config.yaml
num_hidden_layers: 14
num_key_value_heads: 4
head_dim: 32
hidden_act: "gelu"
norm: "rmsnorm"
norm_place: "pre"
attn_scale: 0.369
extras: ["local attention windows", "gated attention", "attention sinks", "short convolutions", "capped logits"]
init_std_qkv: 0.0376
optimizer: "adamw"
learning_rate: 0.00233
beta1: 0.9
beta2: 0.99
final_lr_fraction: 0.1
doc_mask: true
Each number is 500 + 50 x the weight over its row's rms, rounded and kept within 0 to 999. Layers, rows and columns count from 0. Numbers have three digits each. The size before them is the row's rms in percent of the matrix's.

# q: layer 4 attention query, 128x192, rms 0.0686, rows 0-63, columns 0-63
# k: layer 4 attention key, 128x192, rms 0.0679, rows 0-63, columns 0-63
# v: layer 4 attention value, 128x192, rms 0.0644, rows 0-35, columns 0-63
# o: layer 4 attention output (transposed), 128x192, rms 0.0628, rows 0-35, columns 0-63
q0 100:530502524526402424558499531524579519487507515630540497464480545457432431492509516507521464594499435438428529510503509460527517450490539425551530562531689442430517430499517472556549545548473542
k0 109:516478520461381472497482423560492527539552531500485524473478459526509561469544401529437456510433522471507435502518503426554458483404469496526553576505635568389485521483472498400536523457499495
q1 102:494510444505425515645479544516451503574560596496593541567448468438431511547562518485398440520487556533448481508505489455512472556560481565515458552559476472496404538664523524450504498455519494
k1 103:573467403488455573606502528500442458493459502508574608551523437474542485493564486520519495479520460528470507464510428481422558536532545461421530531483440581583567435574575459585535411553555461
q2 092:509447458559385633462516487452452518494538446532609532502483547553442504487508521439537427555462506369562539496484456507514492511538546494441516439412552486508584487586497585559497508550396540
k2 110:546421393573436651513486534457444553486496457516580456538476588519538488512419564478483502512451463420533497491507566466432500444389496517496535446456541469501440496574538498481611492516440448
q3 101:509572494585452553457447420525502462583485421499474448489478411419452526514525476491489453577518560459487552421478449537500530401459510458513533540471572517447494462507500485587482523502462481
k3 110:467580467467431539485499517513545478478471529630445465486566491482411511473497559398458441461547511508492609482572448527452538521458530527535521424455510529508508427487501517463418484530454463
q4 101:512510494570469631515469538408605498491541470537482438464498470549546549497500403494589436457520464375560609431455448497454472480525523546461440561548544547449477600604544491567445506466438572
k4 097:514531533557474563499611532509539557528498473501535423414546527509476466514560515480481560542498502384548579495465511520512444486461417546456526552555539539532467505579555472537491625497418494
q5 104:549576470462441605555516532540516569421561484499547504479450498455514502510500445456509486511510558417511542532540584393513500372423493530517618488432481469537517541468643474511516490551481477
k5 092:438511511531513571493387531548455492490528506593486572518520468527517510430525474442526480490444599494528536540575573574443566450542428449551577480543479401600477581549542442464505491560550528
q6 107:444555446435513475501547579564575568464580576410509477502532560404528523480503503453509459509462530567458530512538549560510473444487417529465435518499494507434564588437561504430464500579578441
k6 099:495631488522609489445572540454419527508521490470481531491494514462550503531402516545540474486544497569497475477479491546469472502598451498594548505528510523483528479457593446526519534491506504
q7 096:518496504607531499525592494505502595462486476612462500555447469506531530468447535493499431394448497580574515547576482469450590548482537545495510506465444466562479391521626591566499543588538509
k7 106:540488474578553475520582455482473474580558530470475472467511451444582535442481474446524568526476501556532569572512489410425512580529462543542523496451375391535440451544552432529478500505513519
q8 108:529478458534528441569531604476555538546466505552529479528535512465522549411435500522411538612442593553519477547374486499508539606486507542463447504337527485418554402583483549512496446448527475
k8 111:571532425558571502460553545494543545503502545552485536499446557471520556454457470479468472460498443500440538489421499477487445519533493507629484545363472519367485444545547555419426522487515485
q9 100:403530483391473569483470501537395572457539518425575525458381507498451476505518462558523537500529439537580485560486535437528442584439551565421507496430404515495442524550492622362401537533516525
k9 092:471531505524515528476473432595443424518465476353539577464511513452514453461469559494577579458494476539538512569500487485438478529552530540456583507497457461427540551541510446420487515507555570
q10 117:407524484415522617504504439528500518396530387535445411541518538472467378463532414538501395427419481534424522469430526600573513375466546449539572453535514562612548529481440475581401585562463496
k10 104:395569479442572558485495509559449519520547378485479403555491548477441434481465483572502535520527565570438601528413554542559500438448601528558493449471497487526434522464556517466494444531460531
q11 104:534560509447439503489538545482412493442560579462401480527415492533507521510483554544592395557436375466521418598514537521461489527517563412509538555449614457520562577564510489471513518515462548
k11 110:532503476465433514477448519483518466460548477506416430490508550519508521543449505570444499623464507434475445527482449506484545429467533525486560605494579447448552487494485518489405439507572543
q12 100:490454459576551379515504524408596472534527487505474554455474553504452483567520506390524448510456504573542474515493563478453603551544558500503418631473523558550529527473409483600427535436350572
k12 101:536399599589621468526499443485553527499486458498509500531547472437471543521529486491585479532457547516483405444508520472482500486527487508497502530487505465507568444454431489538544501358455486
q13 101:639391496582410440510526494418531500433440603506601477506544499567556579443473571559474415511552510470513454439549440512446466520523439572495372470499406485477494458582410498426475605528470474
k13 112:599452450554400456558472497518608533504471523503523419531595473565549505476439502541518515550554464553498437474499466516442481533544446512526349551562334478446461454575431455492497488505588503
q14 089:563612475609476570523567486469498509512524432512585417556450525448498458546460493515474471545507461520444497421543458462521574396476515432480504508599401403499457471501507542509557638550549558
k14 110:544476477459492498577551533508610396556490480542560512526589577559471475500443563585562488408576574562501468410572478530535525432522465510424501505585404481436518458578494465490517610496472427
q15 102:424536521499435576548491511588458487589517568518504615603512502453515466543523500481475548502462435567467484478618466540467571399433572405465482445677534477535471488437539605477531444552450425
k15 101:536456467485343547445500491514440446527539545539505627552502403412552533534521563569518474495505505504450497507586551422606464465601520486459524461594578456564485466452583559536544417526428504
q16 104:514499434452512528484457600551537573466473521581633548553532614551438427482505594537460471523561532441432512435477473578539497459457636555450534571448442497482508558548347473465498547486475459
k16 110:460506427537452472520520593539449621510517449599527487550450537590508447526447507526461388345512430453484565456516526540537509494475499536515421519490457517505448462480467570474547566556473480
q17 101:593568550568501534476503609452586471514482554564483495476508514557447564558460426467461542520524398611542521432431387511543407429406574457494467468435525681506510464495469460427553470440591436
k17 097:539584536490532516486477493454574529527462561596445500509397578502497511538544513483523475438484480551532483418430522606628474460471509532535626568426477516435445519558501500532468604452430503
q18 099:507628485350517444537531529468421510560605467527537432540422500519427493534442484479445422478530515477527477575547567465523536526486496434528466510511497466518546457439521529500482537501503506
k18 103:541567506431607494452522577433509503624515481437548544471424488452532578507526475588495500466456553538506471496492527335538407508547502469578599508471479547426527451382501519537554407368418480
q19 081:523625498484483501500585507462527518501513535519543395486511494451434403533446459449484496556501492407445511489436496469541549487498440470493532519518558477498461440480567415500596440525549549
k19 105:493475507500440474515484566433463475524541428565493517553438528588498633516528448543450569492426508525497407454537567514537557438470481437477561550534608586534564494526540437507559492448414450
q20 102:415551484471591401530452547455488463536451503518527585559484506585555510494547498496475582467478583422494499435571546556533476489502505528527450500574439535441468420394587621399569446491496463
k20 102:521479512557621459487583575455517493522507476536586545451504553503493484525451479511557519445479555500463513455575439502473507489525488463502454466563471527667534468488547495494471458520403553
q21 098:489539453455570532533650497546529529455473583518465493532503472485544528445522502543544548468557416459485474560486507484538492541501426530435605469584398483567526451442490476446496393470547526
k21 118:566602441585588447442515557502544552436513530586539489492533550469568553473465453541481518538527438546437506554535482470476400520539501538522521485572421436543458494535434535519457454530460509
q22 107:544502529527480443531450601417466499522440561543602509433490464507563511485530501408484434541573452477473479572451482503513464561459523587454487460505516488427471418449376481476537495436530534
k22 100:599480467461468492443462582505483519520459472467510521412401585559563538455539500399500601435516374414427490500416642490473422485446593524540463471556483417480534481438479522506572433466486455
q23 096:476555502379445424579533555590574483561490579450495487487461437498497496472452495464462538402469484421394495491478479485467482505571520472561536471484506537551469522525494524497501481392488547
k23 102:416579515500436439575482460610554503615495572468475537476569361466431531514462476509467471528523491542460513478457473507445550465603531461481508549417540622538471540406455494451432411503442495
q24 114:443583536501428455542435586517540490517482480590541395491429530524515472583490475535437462585500512526558499561479490515457519509529542531502481492500491457479493484320312475616464500581523491
k24 105:468525569472417459493440580473503504447439426556480416461479512538566531508538541509531472425516496571517460540522541468493484566495485544530557498515429422498556478310387483411479479470472493
q25 111:508486479437481478535481565549608471575457485488552537506532558472510555493566574557497622520491478474526489534409572529561466543462411497449545492359531473446455546497522536530590609517528473
k25 084:457478532541475483591461533449501531491524485440502508481510542664408503449437502450510504408472517467580527501508503445444464472474528461504524540487564548367415553492503543451475597503530513
q26 100:554554545569528390523507356478527480451592442482474430454540529445539483497529504540469553431555496436421470427502460537482413493493373463528448530522614494499493469595550491543519584479589510
k26 104:571555503470595456479490466545509443507522605454445423454554451474539509555499443537498466506520507454443433491518506508506459486453466496635437496458555557508493545647494487478440477462525518
q27 108:489486466399428448493446514449480573604554600507417483550505451434590592467537550483468509528512427412548447507616539560461513544489509517497440495479520530447489501428483570506466421490474430
k27 103:553467501510378394463522553498581523562517508466543447468544446471532519473488492448575577511557488455499514478532504467361429483526460459466539541546558456498472404427452479539473419527534469
q28 088:553573498639529517423473437529454534473459501485421527551562469531566520462450543543474498618487541467538528532596595567519485595466508485520516561506516433463616543468550465509503509596560446
k28 094:536494466539562448484524522456560486444461460513435402534519540566534480479472477555412509447505569470473546497523459536462541511514370446615401506504476498508457385531551495478520601558567516
q29 110:605568527480471536533525464476559496598556447473487471452529457419547474520570539488513481458512403438481459520505451478478540457472463466596448473655467484514502514599472464471420580564478506
k29 087:522583521530483561518522552520500450560516543470595503464487451517492495547492523541604550543533561433531475469515461503620560508447518504502516466513499504530508513611498411466420523475485516
q30 093:527520486537469515441495510426574459420544461506559542502467457471497546458545542631488503494480597508373560434480581432545537437498529544465443517532548529502491657552575472440446530524461428
k30 090:501495469500509467527596483554465587415482471531541521534553453498506372429483466512473427530476573467554625432522553610513454503530588539559431489564508536479487548549517578517445507538495456
q31 087:435526474437506525513445450494473431536489494396443520533459483495595474531460536508441566421446498444497463586540564505430534513519526433537519449510543455502524493413576482484601464492641521
k31 100:398543447418468541618489529495478497499543498467552554530457489540452480496574487461471589451466592445492530514514483528465512521430562475472492495480609503516520558346557432561478493507513492
v0 105:581471426488511433499506489495499458595516521487469552481598461462509586391596488469501354516505602593473515509481517545483529599522486466450518572551425490529444405508526563548469501518430483
o0 111:482505590537577490425459501468477534566552594516506550524548472498343490398442529445539441489466473463543637548523498456468494487472457458523469537471607458482515554511485561479419459547508434
v1 106:489543460578600531582541442552459484573575499379386398535458557602497561519575478568450445465589486553508519532419483549470481519549524444548544507512513519396371471420522464416517578587534544
o1 095:527553555464463537475511580419519507494548561498499516535528483490498574617406477560532411506516503456466524528584595435433451504489467465518427497464555465402452582513418509528473517478501512
v2 104:463492522613480467551566463522540505481512545551483580536474449656535445453456450562472462522565475558509527539455466533519460589521595436585438519479492518423470495529463565471492674563565595
o2 095:501517539515600580510417480465381467589582522486531477598600502524536555524482548502538448550477499536477536473581529446559519521562535431474442514491483537458455546463460431539458468542452528
v3 099:439510532426489460457499523482455438429474567402466427532427442586492489404545547592513548501586509483500488541440462499496469589505535477575508470468541567595566467544543505412487426462497579
o3 100:512489471526471464607541461436473447525524429533471540445356481450518488511484522496510563484471582522501397508574569474509425511516539529481576481449529460481448442553399468548570615519458529
v4 097:563442534519501487522378424399440532533465535518431505531426480428536475523557488538412567490473534519526525537557443466462515474480484539553473488484468540473456522466504593510470468525496503
o4 097:529423425525616454474465491460378493514416577433478463552551508474553477463461425547437561404541436424439470426310508526519595471431558385569597515539542497567545593500455466429484483453451513
v5 099:480593471464524454504571504629470500513494515430580529534548488498509496516527490451539468479394534546512498625556520514443522464487494427561507462517395513466448476482449571454525544594560367
o5 098:527496547585494449475511531429490515548443503501505469537595433532394476489521515527557461497519472514563505572525432403526443478568466534492402512476550573456448548490427442546472428482519425
v6 106:565508450478548473510663573593564509436568532484565448478454575484433581492382510588535556591520477414415470447409532479591508450586481446561515497494485531454504487612449526569507544420398434
o6 102:424543457497466496527469471517553477552511402447490454449417577483563497487563515452536546482431506545577523529609537612458487525485485541424474495552542469457496490458574514518528498518489590
v7 101:463478531492498557437474512467535548441469360514519536506462500521476392524527432407460563519510469452402515452558624515569496535490533523523464565548456530500540529514491467447524473469478364
o7 106:439492418504447475502464479508503526438487541444471498440354511505446472403570467521454533471545441526582642529574498527585500497542556539402471490564523517475530537507529443433520463464499488
v8 099:483591497519581478469563443574428570472545582530447456486364440494534488446358497555400565545538501511529506549583623462470490483582428477560493510523405563492466482495533495408425442594562482
o8 099:504414484479470559541350488449557402580513472557441505554521522533503522619577463530458441504514429501463514445358433473568438478508533395513465502544556480485474587477407457561471451441492555
v9 116:480544510568524560447353476500487504507462474550557541482490511517493497567471497541499465491377517511424489455565503464476514481511595484475505444506481477453546547532461535618416458370424438
o9 120:420492516528394520517486461476448559452502457613508473472389567483547440457575478497536564490472450477467509558508485528525548526462576593479511415566481475505564522573514466516509592498537540
v10 102:416452586482471486570582522485499498490513556477571624469469486579386375531486524502498525498549483592432476510519608491582541498514474545510436475418526468548528505499515555456531548519531524
o10 097:551386469515495651486389457533580487589487496510571531495603508510574524523485521415491465425483491405588528370541468536558535513414458460532506442408526570413523432501517451488488434557557440
v11 100:507486541504526551532432442407486480539503508489575378531572500517529398517486582531426527474534415387515477540560501536543525505482453457467482435610554464470552526519501468439473375490423529
o11 091:473434457485546476525520510501560501547490419518557528461520472562585467477510548534541548486507583635489364472439453507503505550532601558544503502497411465503474444442448497445455546535571478
v12 088:538466502560476525507543500520508518390454407447519457522478561377601604544467519513528600604538502527563444480519392505440448476546449539490491459555475488411503516562473518488550457381458374
o12 093:437480441465475441525441493543457529445436466549441621552310586506506481508536449593502595471479533468523510521422549549577540494520524528423545438512512573581534496543602502462603534468478526
v13 119:600608513391455495562596627433561441485390480519540461515580525502489476448514484469534471558539386386453459474411476504551501483491511484517466483518579478486488511511483607416501507468522431
o13 120:459527402440483407502508510544592557542526511524534539447435556527492461502575530477516514557446559505591524530670548529425495534482462521477497510426492526516442427477562555437517487546423561
v14 099:485535461641513575540429505484482553466498450511393443536580503537560465546488490569519605492560482488510510425595537508506501434485502516456574556449423515541492504464555528517523540530540486
o14 106:416504433428426426541469500395505480472481543453535441377541532507537489519518502452413512500501458533404423498425462586572545458395510478577430542472499434529448450470512434508534519475500482
v15 109:560557539496521532465463455542480501530579505531460524537581532517482555499522475564511509504520416423405484582496492393590513538501463382547618394573473489530513453530486510545483417473426565
o15 106:453509569544456440442473594517548464449487469468516508520500428479519557529464509512594448557504596568558580462561499414443512518573527595513434458522566415439449545557473496561389528523485516
v16 107:536438524434569460517559441617540522525560551451419484557521539539473458509403616505580596482521482481484481481576475413491455468516514444550537437609518480434432431506556509477460469498534503
o16 088:524571554510442541466538552523544568480483413477474465473545483501535495525534476536544468439534492528540535549502469369583438539506517489464491484574490439471531495579413558490419492466472473
v17 106:493500521576550499605584528512516491576530589478508500468573439454562459483504458479541558455493507512545482507495559458485521496565512523406446469507503458555500466524492347420470364451491536
o17 087:493513493494507479568556533464508505501472493554513444541488537510489397474467535546499533489529543550509428528413438517445500528510513572509467518430544517447491377352466492471524449460581482
v18 101:486492568506508482466564569495465533532503348386516508491459494552467505544502471586446418588554500597461478444403443518545517504542464504582426460432478468588526484591417492564513552483488614
o18 104:524519474539430638504483445620507452484468548438588551497392509465607490490484552428454445537440460420532426467571572604572477417493481558512552499576536533473509521432499461552542503507525549
v19 107:466507479484512513448429540419558538511523488540416484386471436478490519514483520388543492487561481470600480494397525502467477587477473532508503541427591525562465473456503388421522539434489604
o19 106:493614490452420570563565539501509600542479514455539522484481430411488499451498572504436590453471600628438425460525510474518442481560454501453558512479445512458459450512619440488573500416596415
v20 099:535547555598488488383428481570497515453528463472463527484558563558421507498497495522454435495344498584408500536485485530468518457513483450480542431563412509496559533488494484539586476458500440
o20 101:579457545576488509397463449503460536443448592471551452515508522541403491496457435476486411558567447458486603535470473430484523526446464589491475458532527537454491569562383477521404578490575529
v21 121:440523475509459519496450472522467516448422473435530538513572486556476411394550428522570494451510453452473506473500498518496558591466513464476419464421471482581511512484475470501569415510459460
o21 110:538490433550519491573512469489469546495404531498583465532498499455423375480519515403416520480480560548464486462446354478505469489478477517571517542526431465496513475616564469461553513369519466
v22 102:538516544449475529439475522499503456442616597522595588534507577413489421521538672416507475501408524375589451460589483505583457468484520505529541444472465461402616515475511536530512434464530490
o22 101:484475538446448303559546506475524504462463381462555362547447424560462523428465507541456528506515535577493454451516420552456498616553493565531462465525461520472485479517470486499524510517471500
v23 095:463398545464440497543547480446492454505499654477617550549545486485451515537520578522478568474563490494450474523476375402489497509511530491506534539512513543524536444499511520471551513534428353
o23 089:515482460521474585482539443409402495434482404567482518522530482480480501512515446550450434510449532448496435529514571437446506529527549541455475535482610517464507542426405513581549511494521475
v24 094:478484367538548500553451493534474528487512557521402469503489533470542465602527588460442488445436601483570523458490515504534529562590574536523493493538456503434424567531567605471492465473481595
o24 096:508593519429483454511492465363448561502567451506434372565412355478404520553462520559510530476576434494484418461468589476489432559563532502495517453489526506436452502423524506390489504568437493
v25 111:433469512521516488543459517543534513483447462420547499521593586565448404481425433474453546509426513448488540453438445521452477483416539494451508530418469419561520475526479449533523450450417504
o25 116:532448496488509487588502497367511470456449532434433497500454504525463434429571433421414519454516449518510505529542419525595501498412454580458525554558445477535552568479549467519552508469438525
v26 095:539537461430454396533442528470502505420440599407610563458514554491419427510611524398458516406504406517551475503453461539533461498477520539537483502508571488440565483537479482465530526394485435
o26 100:475580435525467494617502462531499621535417368445500458431465406521508537476472537445509525407508473447572502501616469574414475507567523521440521507554446480558432415515564512542502536438548475
v27 101:445479440545505489449534489464488478507502493348512419535513571560522472541602458492439600591415529509522488485582514467447504486519427470425446519530538421484396514464435505454529610553485501
o27 103:602552542467493510456514555379439495504495530446609440534495517456415516535506449479561472553509515474486456458448472449541449445476418519451476515452488477461439482466475552459514524522466484
v28 100:519499515415480480479577569435491510569539536541630496478495526479517554545506540444580484465546635583565530554436508497485494495520534480455495429477523534479508460555446466547461434513418608
o28 100:512541456546504548442540451565434516504475529532539516410538504520468448430471474453552455470500522507532560475571498496504581411490408482496631444520493412459532492515532491549440388457451461
v29 104:473436540476511546448475582575498442536461600502576535527486527442458492493525608496511558574333488475476488520547494457499478516512503516433477563512498536372437535575493590525444485503528515
o29 104:469500524476581477479526460462475519415564432535429400491444544519438469439452488513478524415531464601476498525413467537506400558502503490509549493509466589532503459466475491440511563509480514
v30 096:584482544538529563497410503386430465563520507429399485539446570365436536536527403500472544482436477461521469497499537531498456454477490425510415482487488510549458535529456548529446455468514614
o30 097:547458535575499366458503552569444473421514607479565477560486493497500548466507503472524565518477531507518492486434554435497531550523531579534437526530513463533480541513581554430501456542504457
v31 084:378472516465595569524421500550448479515568534593438615521446491458433441470570451472487583427492456524581480581490588501513561540509503559442601545421520432538525502454472403510408480534531593
o31 086:573465552521541419479605518445471466491583508510517403493671477498498484511454517489533377459523466462471468464582447448451537534524468446596518504550566493466428493466391475506444534517462488
q32 119:423468478516506484480448522540520557478513431512445628504468516525570425509508463498541503470516473442411636520528518524567448476432482514517567431492564489456508493554586518492608452554616502
k32 089:459490523561485553457537412567482473501504514415468578466507432536455539539553503494561539508491549486518519525477468539418479577584451483505558494470520461491527546529493464484541449566512579
q33 095:499462558431455528552444525443503558560419505552547533472556403477458513571520571473458505501469516361435499545526550365481448423531480435457578487510641421508403504444504500527466432525390526
k33 093:417543539500536507436395436471617543506496446520440577506567515559476435520466455489478524562580544432465559553561494528536434497460565520443583495443498436536509529489496513515542444512561548
q34 100:576487599587455497445503495425529467428496486546499443491548406492557527399452519531550437505490496523455527479472475471507456567510516480534514488540581561502424531460490511535502579453483439
k34 101:579453545626498563489536541449620572447420530559545474540452455523435516422466532484491509531542458490481548467550424455512433527476423514489436528418530518551435469521537536562459500395450542
q35 080:540547554535520519449486555517458522533422540416486492516425499536512518442518539546562539415507563584479400570494533474486430502560551503441562518415469398557585425522465457494431511454509540
k35 098:481563521384538503481494505455515476601540619483517442487520537474568502494430510458433536615563467488525470518530453468494600490460462487522431469426372455499456490476558447494571477449477469
q36 092:505528483507470560458489463442444481576467469533401560485492481485443592475523489436519492488491470478557518565496404409591461463555452481470425480545469423521530446455497443495555538501465506
k36 095:530506533530488480468508503497398447513450442440505542503520517518476513618408521451415450591500513508457474492460489508440555383438443443550511443392473548551539562574556407582512432502534451
q37 082:418406492567439564519429548430530567522524449531466530523462417488495505557504535482461451422374567482473517486580492402492568427502473460458556517430540472551472479446543465517539476575480481
k37 108:482478534630505567477490492503658486488534495596460513514601543511521489559482492513485475548531567419481489456523452448461486464482512512472522482485554446520499462539412506571558450457472441
q38 103:506568523490450582662496529386537470531506475575602526482529504448477454576509581450430519427474514514457506562411498411507549476564485390441482402513536422521451483509547458646491505450457538
k38 094:438565477549570433515410478499435498600508527477507538457506433472504602541497381534501485483567543441459466439538544526539419523468457491459608542545457444444651576543385582441469540514552466
q39 095:423518423456517503516504471524435499519442461445485444592568513452480501503468520441547563549500477450509451540404547610602531549491515512544548506465493498550564549431429503488533525506394554
k39 093:590514502374457512530582541460482540550596432536506462480447412457477436513529533495536467495481526604551458506477538487435542518490565451499550532521511518466459497378423470550413570524447439
q40 091:542567632408556588530525474481534547519493525534539578431458493513548454459522461363516470471453527480414556573464453517441436626517433497433588446583509428439450360486554524534514507550498474
k40 103:484495504488462496588410517489546551552430527455553582481470553491424531513547480456425451519515646515593521586482562475533407502497437471513425489525492432489483597544525570506473538549518540
q41 088:504559518464498522489460406462535504568526559407460443510589535394530462513458475486429554527620466506557468483401507536478536529497461485477493576536418489503501490530571466549575480465611526
k41 083:568520485444500464535582524514423542552470487551432524506554410538583460598587458464508547502507517472494415521468525539445497435480455446518553594592465582506568590552408531514453611482473484
q42 128:485566576564550446512444523581616571461429524490471578475483535528558393527449479520536517485558502535462592533527554569554442552468437616477592474474413484491461437542558412473582492461550487
k42 082:478468579517453502401484348549547481565517518447439576475552423564421491502498517477524554567405522528534481592456495514469509581593445486433514531575478541524470556523496425454501442519460519
q43 090:548345510552551428437421375531468518498442606490407504478566489552485490495464561441449398576551537435519444462480549503505582522543437441470427543434429542511572525499571494503509528552511492
k43 097:566592548598490515531600542523470468429509519507498586461456562429558464490407511556447425498551484466459462415541450463513541420427482458469432491443558490481482474589501460567520515489523526
q44 147:531433490483446527449508500462413431540550489562544506535526443528514526465502512486458461547414559463479451384517480484453579453478550425534467564506571528492562567449459572488420499498466453
k44 087:468524428511522500531500570506465528440438479554547386571458599481542447473451545588529511516523530529491515463530533401531491432407613563551484502477574532474461404541535540557520563471407523
q45 100:593527499442491462495541484463483480491518531504520501419414431545421529496541517471465575495541509572593415499505476520531529419573413513463472572521455591604479501561502511513488493556520513
k45 105:428531423585494452597432472498445478452488479477516511546483559475478563451534475495450427450478422554534442436455530542542489443484567527493516480498561526498565478483512497470526524429483387
q46 093:624544557439417509437431448565412513504484497458587570523526479489514524469543466529541575499554527487493479544451446495488425435491525441505529444436561553443469501628480447511478483475460473
k46 096:441502487452483501595484430458466550439518487458528524525481529370518440464475463504513523530491463434565578491476506494438455501504495470502474491551498478519513454586520463331488542538497517
q47 106:541521453482484390460453446595502477553546603500502559535567502525531537510511357544497515528586497509546502422471467590515532482455508489500444618460483575487510630506512568499524444422542452
k47 097:508492482430482432501532504571359464404520487475522495470505595550595461445507497522496536495498484503445498451386494552477499506487472506520475549465597553476577635549508466510520501451367531
q48 095:441566527443497508525506503488562498442508464527477403385445589533438489496511494512545515532454498519499542614474510576563476570480442512529495472564456495485537516546475456454561562513558535
k48 119:481460490483475478521552557425522584580549460572506438534521423555473524548570513439491455520447528508508529513524521432471565560445545537569388455500492509520385456447425500451485541518523510
q49 091:507524576450556519500588558424419444528523483541504516510484456567521453471565478416598479546509489470553457538491432475526434455601518481504481479491515466499450504517489511498495475474401515
k49 106:481471374496462540481429513521439489432468475498538548538529529400437500518437509466432454460576533529523527454440494451527536400471625455569497494435563494571553513496557446491516511449510449
q50 102:600533513504498382582529508414496498500428521453564453420491516544392512561398503524545498509470566546484319480483541427475502462545485529478579534533471456515503400509453535500532482486490536
k50 110:421499494477551440562380456516449433504530557534512467572481547416539509509465479539429584455513400533579471455567509564551519434453504453458498489462435540501494491488553525493545449446485445
q51 094:465516527512570512499395495528503542461485514466429485463495550537516500545477526512494599560581456473529596565487602582489505557454524440550556537441479568608507517515547481498475452560576573
k51 100:526474551511457498484468562496590496562583463473424512450445424539468497463575514509518477464470499527532480613477505486434518612592583503468496513476467439473432486438451498497415503530520494
q52 091:486462465488419442515506517449490449490496506550436381471597529509551542448559608648518424507462416515506491474531560416490523422470548487575482483548518620436502549567479462450496500511499525
k52 099:504504464470502498514590568465543489502477554549463491556507432464543510495581490506600532444586363488461456471547372475522449497565540518462567474538496543523443335490421537454407493494488492
q53 083:550521414510506447518527600558468501488532518562519516505454494523433541516546486512574428478426556519529466493574487466575560451433538536573527532455605507418494606499441513526506518490424571
k53 083:473464540443504506568527495564571507440588526555550550463551516437504461494508572526493576525602484433510496452581448466431571447514495556556491509403545515553406508513551449584561373421499483
q54 085:470507660443580473484529455394460500521501554410401538506515467496400488440533561425464517504544456514497382550543526539549407516513465491477517504469474434445587465415404439445550552527435484
k54 089:477612459480512534478495381432458546557537471411449470529578470526442478558481530433438502607499479548502533446542409501542503476474645430449440436525454466488536546464472394484551488419448560
q55 108:459564547440572491409488483451608521458470541503427511451547558520503468531477532464524570533598436543464602548498478510654403601494390524522463412505461419399430519529490419469524477502562541
k55 099:532497587519490450484511427515448445514485501432481558402493367491412543468521476402474469503455485548537499556491451519432473604528424383488501479480455538540525605494467362439470481542538543
q56 095:405486450529514504487492535610574529439536469477481460526490539497564535468536478636515494493494481389510605510458499488507451498459587518590574433469568537563560506520530468460526453548480509
k56 099:584439510525485532421586548455586477507588501523528473483522421491491473517499511555565474551475528467500533531478473465413512598621515511476523535468478438538474461510428491467503502571526535
q57 088:541418483576533559588497462619594474519573498536460518607496492415485448415450442512462573572529508486512496415427523601457524535512542427443516547425533543568562470478492518458525407567574444
k57 112:548486474539491631542555556466501501438530500588537470549484572527524437491439471522564442577458540499481485532454541495493542504494563498481453471433581475529486490491474539533498551518400499
q58 098:505470474554516553483490526558537508465449430575534657474386567484452418561510499523486535445402596464458498479472477469487587458556509509418547443526594436618499503495514596530511480485594483
k58 102:416534459587510555551482429536494524473453574560534454517529551525556536510486473518487492553547528501460513446482539530534546503438482514506499468531510486494437487539525566566545448539509408
q59 100:482547453529515475588488518585527518454499510429519539488413534554530448498529461568518503462564470539544521564470534543563480475465505588491619439503432527556516444585551521457562428544523526
k59 086:513496505511418478483461469553495448514558509449464547470531455532499504495534415552579473465446532495587415505451429549488536532625491499466543479559512430470554539557480532418469476517541476
q60 094:485445400489515549590487449393482474474505497533501474469418516515575571504547539456460468494504516446542390383477535459458486422574509489451446530502339489493566530567472593532457515496514508
k60 099:455520430519589466473493528502380505554389544446489498510522536471599553531442448508491478416558388443520505534595480507571554503469498509459493525505497460530534551464487540512592496519528490
q61 112:503472511522458487508500586422408511521515435435533471555442497472462488495524526495490473525478522501495397458539482569402524422491532488432519618514571547548610447451515601434538530511438509
k61 102:464497507517472532500506529483482494532527496537472437600488528486403518522489566571514462510482504525492493432519513438585501498435640524574519487517556528430465453469510529473511478458378459
q62 093:518533524426477545563406399531529393481550516630520617552518504533481535533510457419532561515507435434483565508488570554473450502538436433492519432500551461371481465494521474477473461512515449
k62 102:446512500433489611469447431499478548468500502489537475529512604490486520447498437416492487491507490443484552480458501549465469447462463432554488519511535558540477498525547563535451508595523518
q63 100:515496406521535495522479506600480556445453490458476591459424492542522479527539453458521458472478522477501550524469589443567531561485540529508601450475510518538480556533576501476488428521472531
k63 109:513555552569487420496450496579541453457505567441548598422491519459504483432507489543486565549491477494539492477512485504493552506595439522474562506426508439458620538571520473546520464502521497
v32 107:450562517497474570463424411456496436510649590498462510536516387535579392494585459465496543498480478402482476511515428414486529534496444485403458508519519587510414471510516561366479506556501521
o32 117:642563506461571449447546516522525446486501636487428479611579561386528572540484396434408501512604480486489357545525526504455429525521483408531510394476455544428533500409556495590470429485544514
v33 091:414560593596553518526477415543505532564411503429508547481478549620581452495411481413462462407477532461509489504492510507498522532527485457522422531439446480492509513505431517488512579542566584
o33 095:508517555471620501466577491500413538518506510483476439427627434518482469572488459459476389478577519511417425473496448471425545475472374477544480431407501507502528434442460433508413412438478535
v34 099:542521478585569467423491436566523522477308523433543503520502510465468477518471512518478466504510432467393499539469457653565462508506530499546555479497499453523539500526512420496578523470530505
o34 101:533554543491429460485467506502487503455518532492537477460390442497435419444522481525389575509422533462409614576433551488538440488497452454456538482574611492540573549544658453556536472441445494
v35 095:501494416501560479457493493510555509458530538556512484545553517521494453444574511550532524460399510533589452486546486470556476574576454529464581510558560409434490471518476498502530524471537536
o35 097:460429438575510558538531443541597519538471380525541552481484474561532474503620535537452494457480571546438566460467512532541535469545545456471580584543523504553564495625536510539530570469510492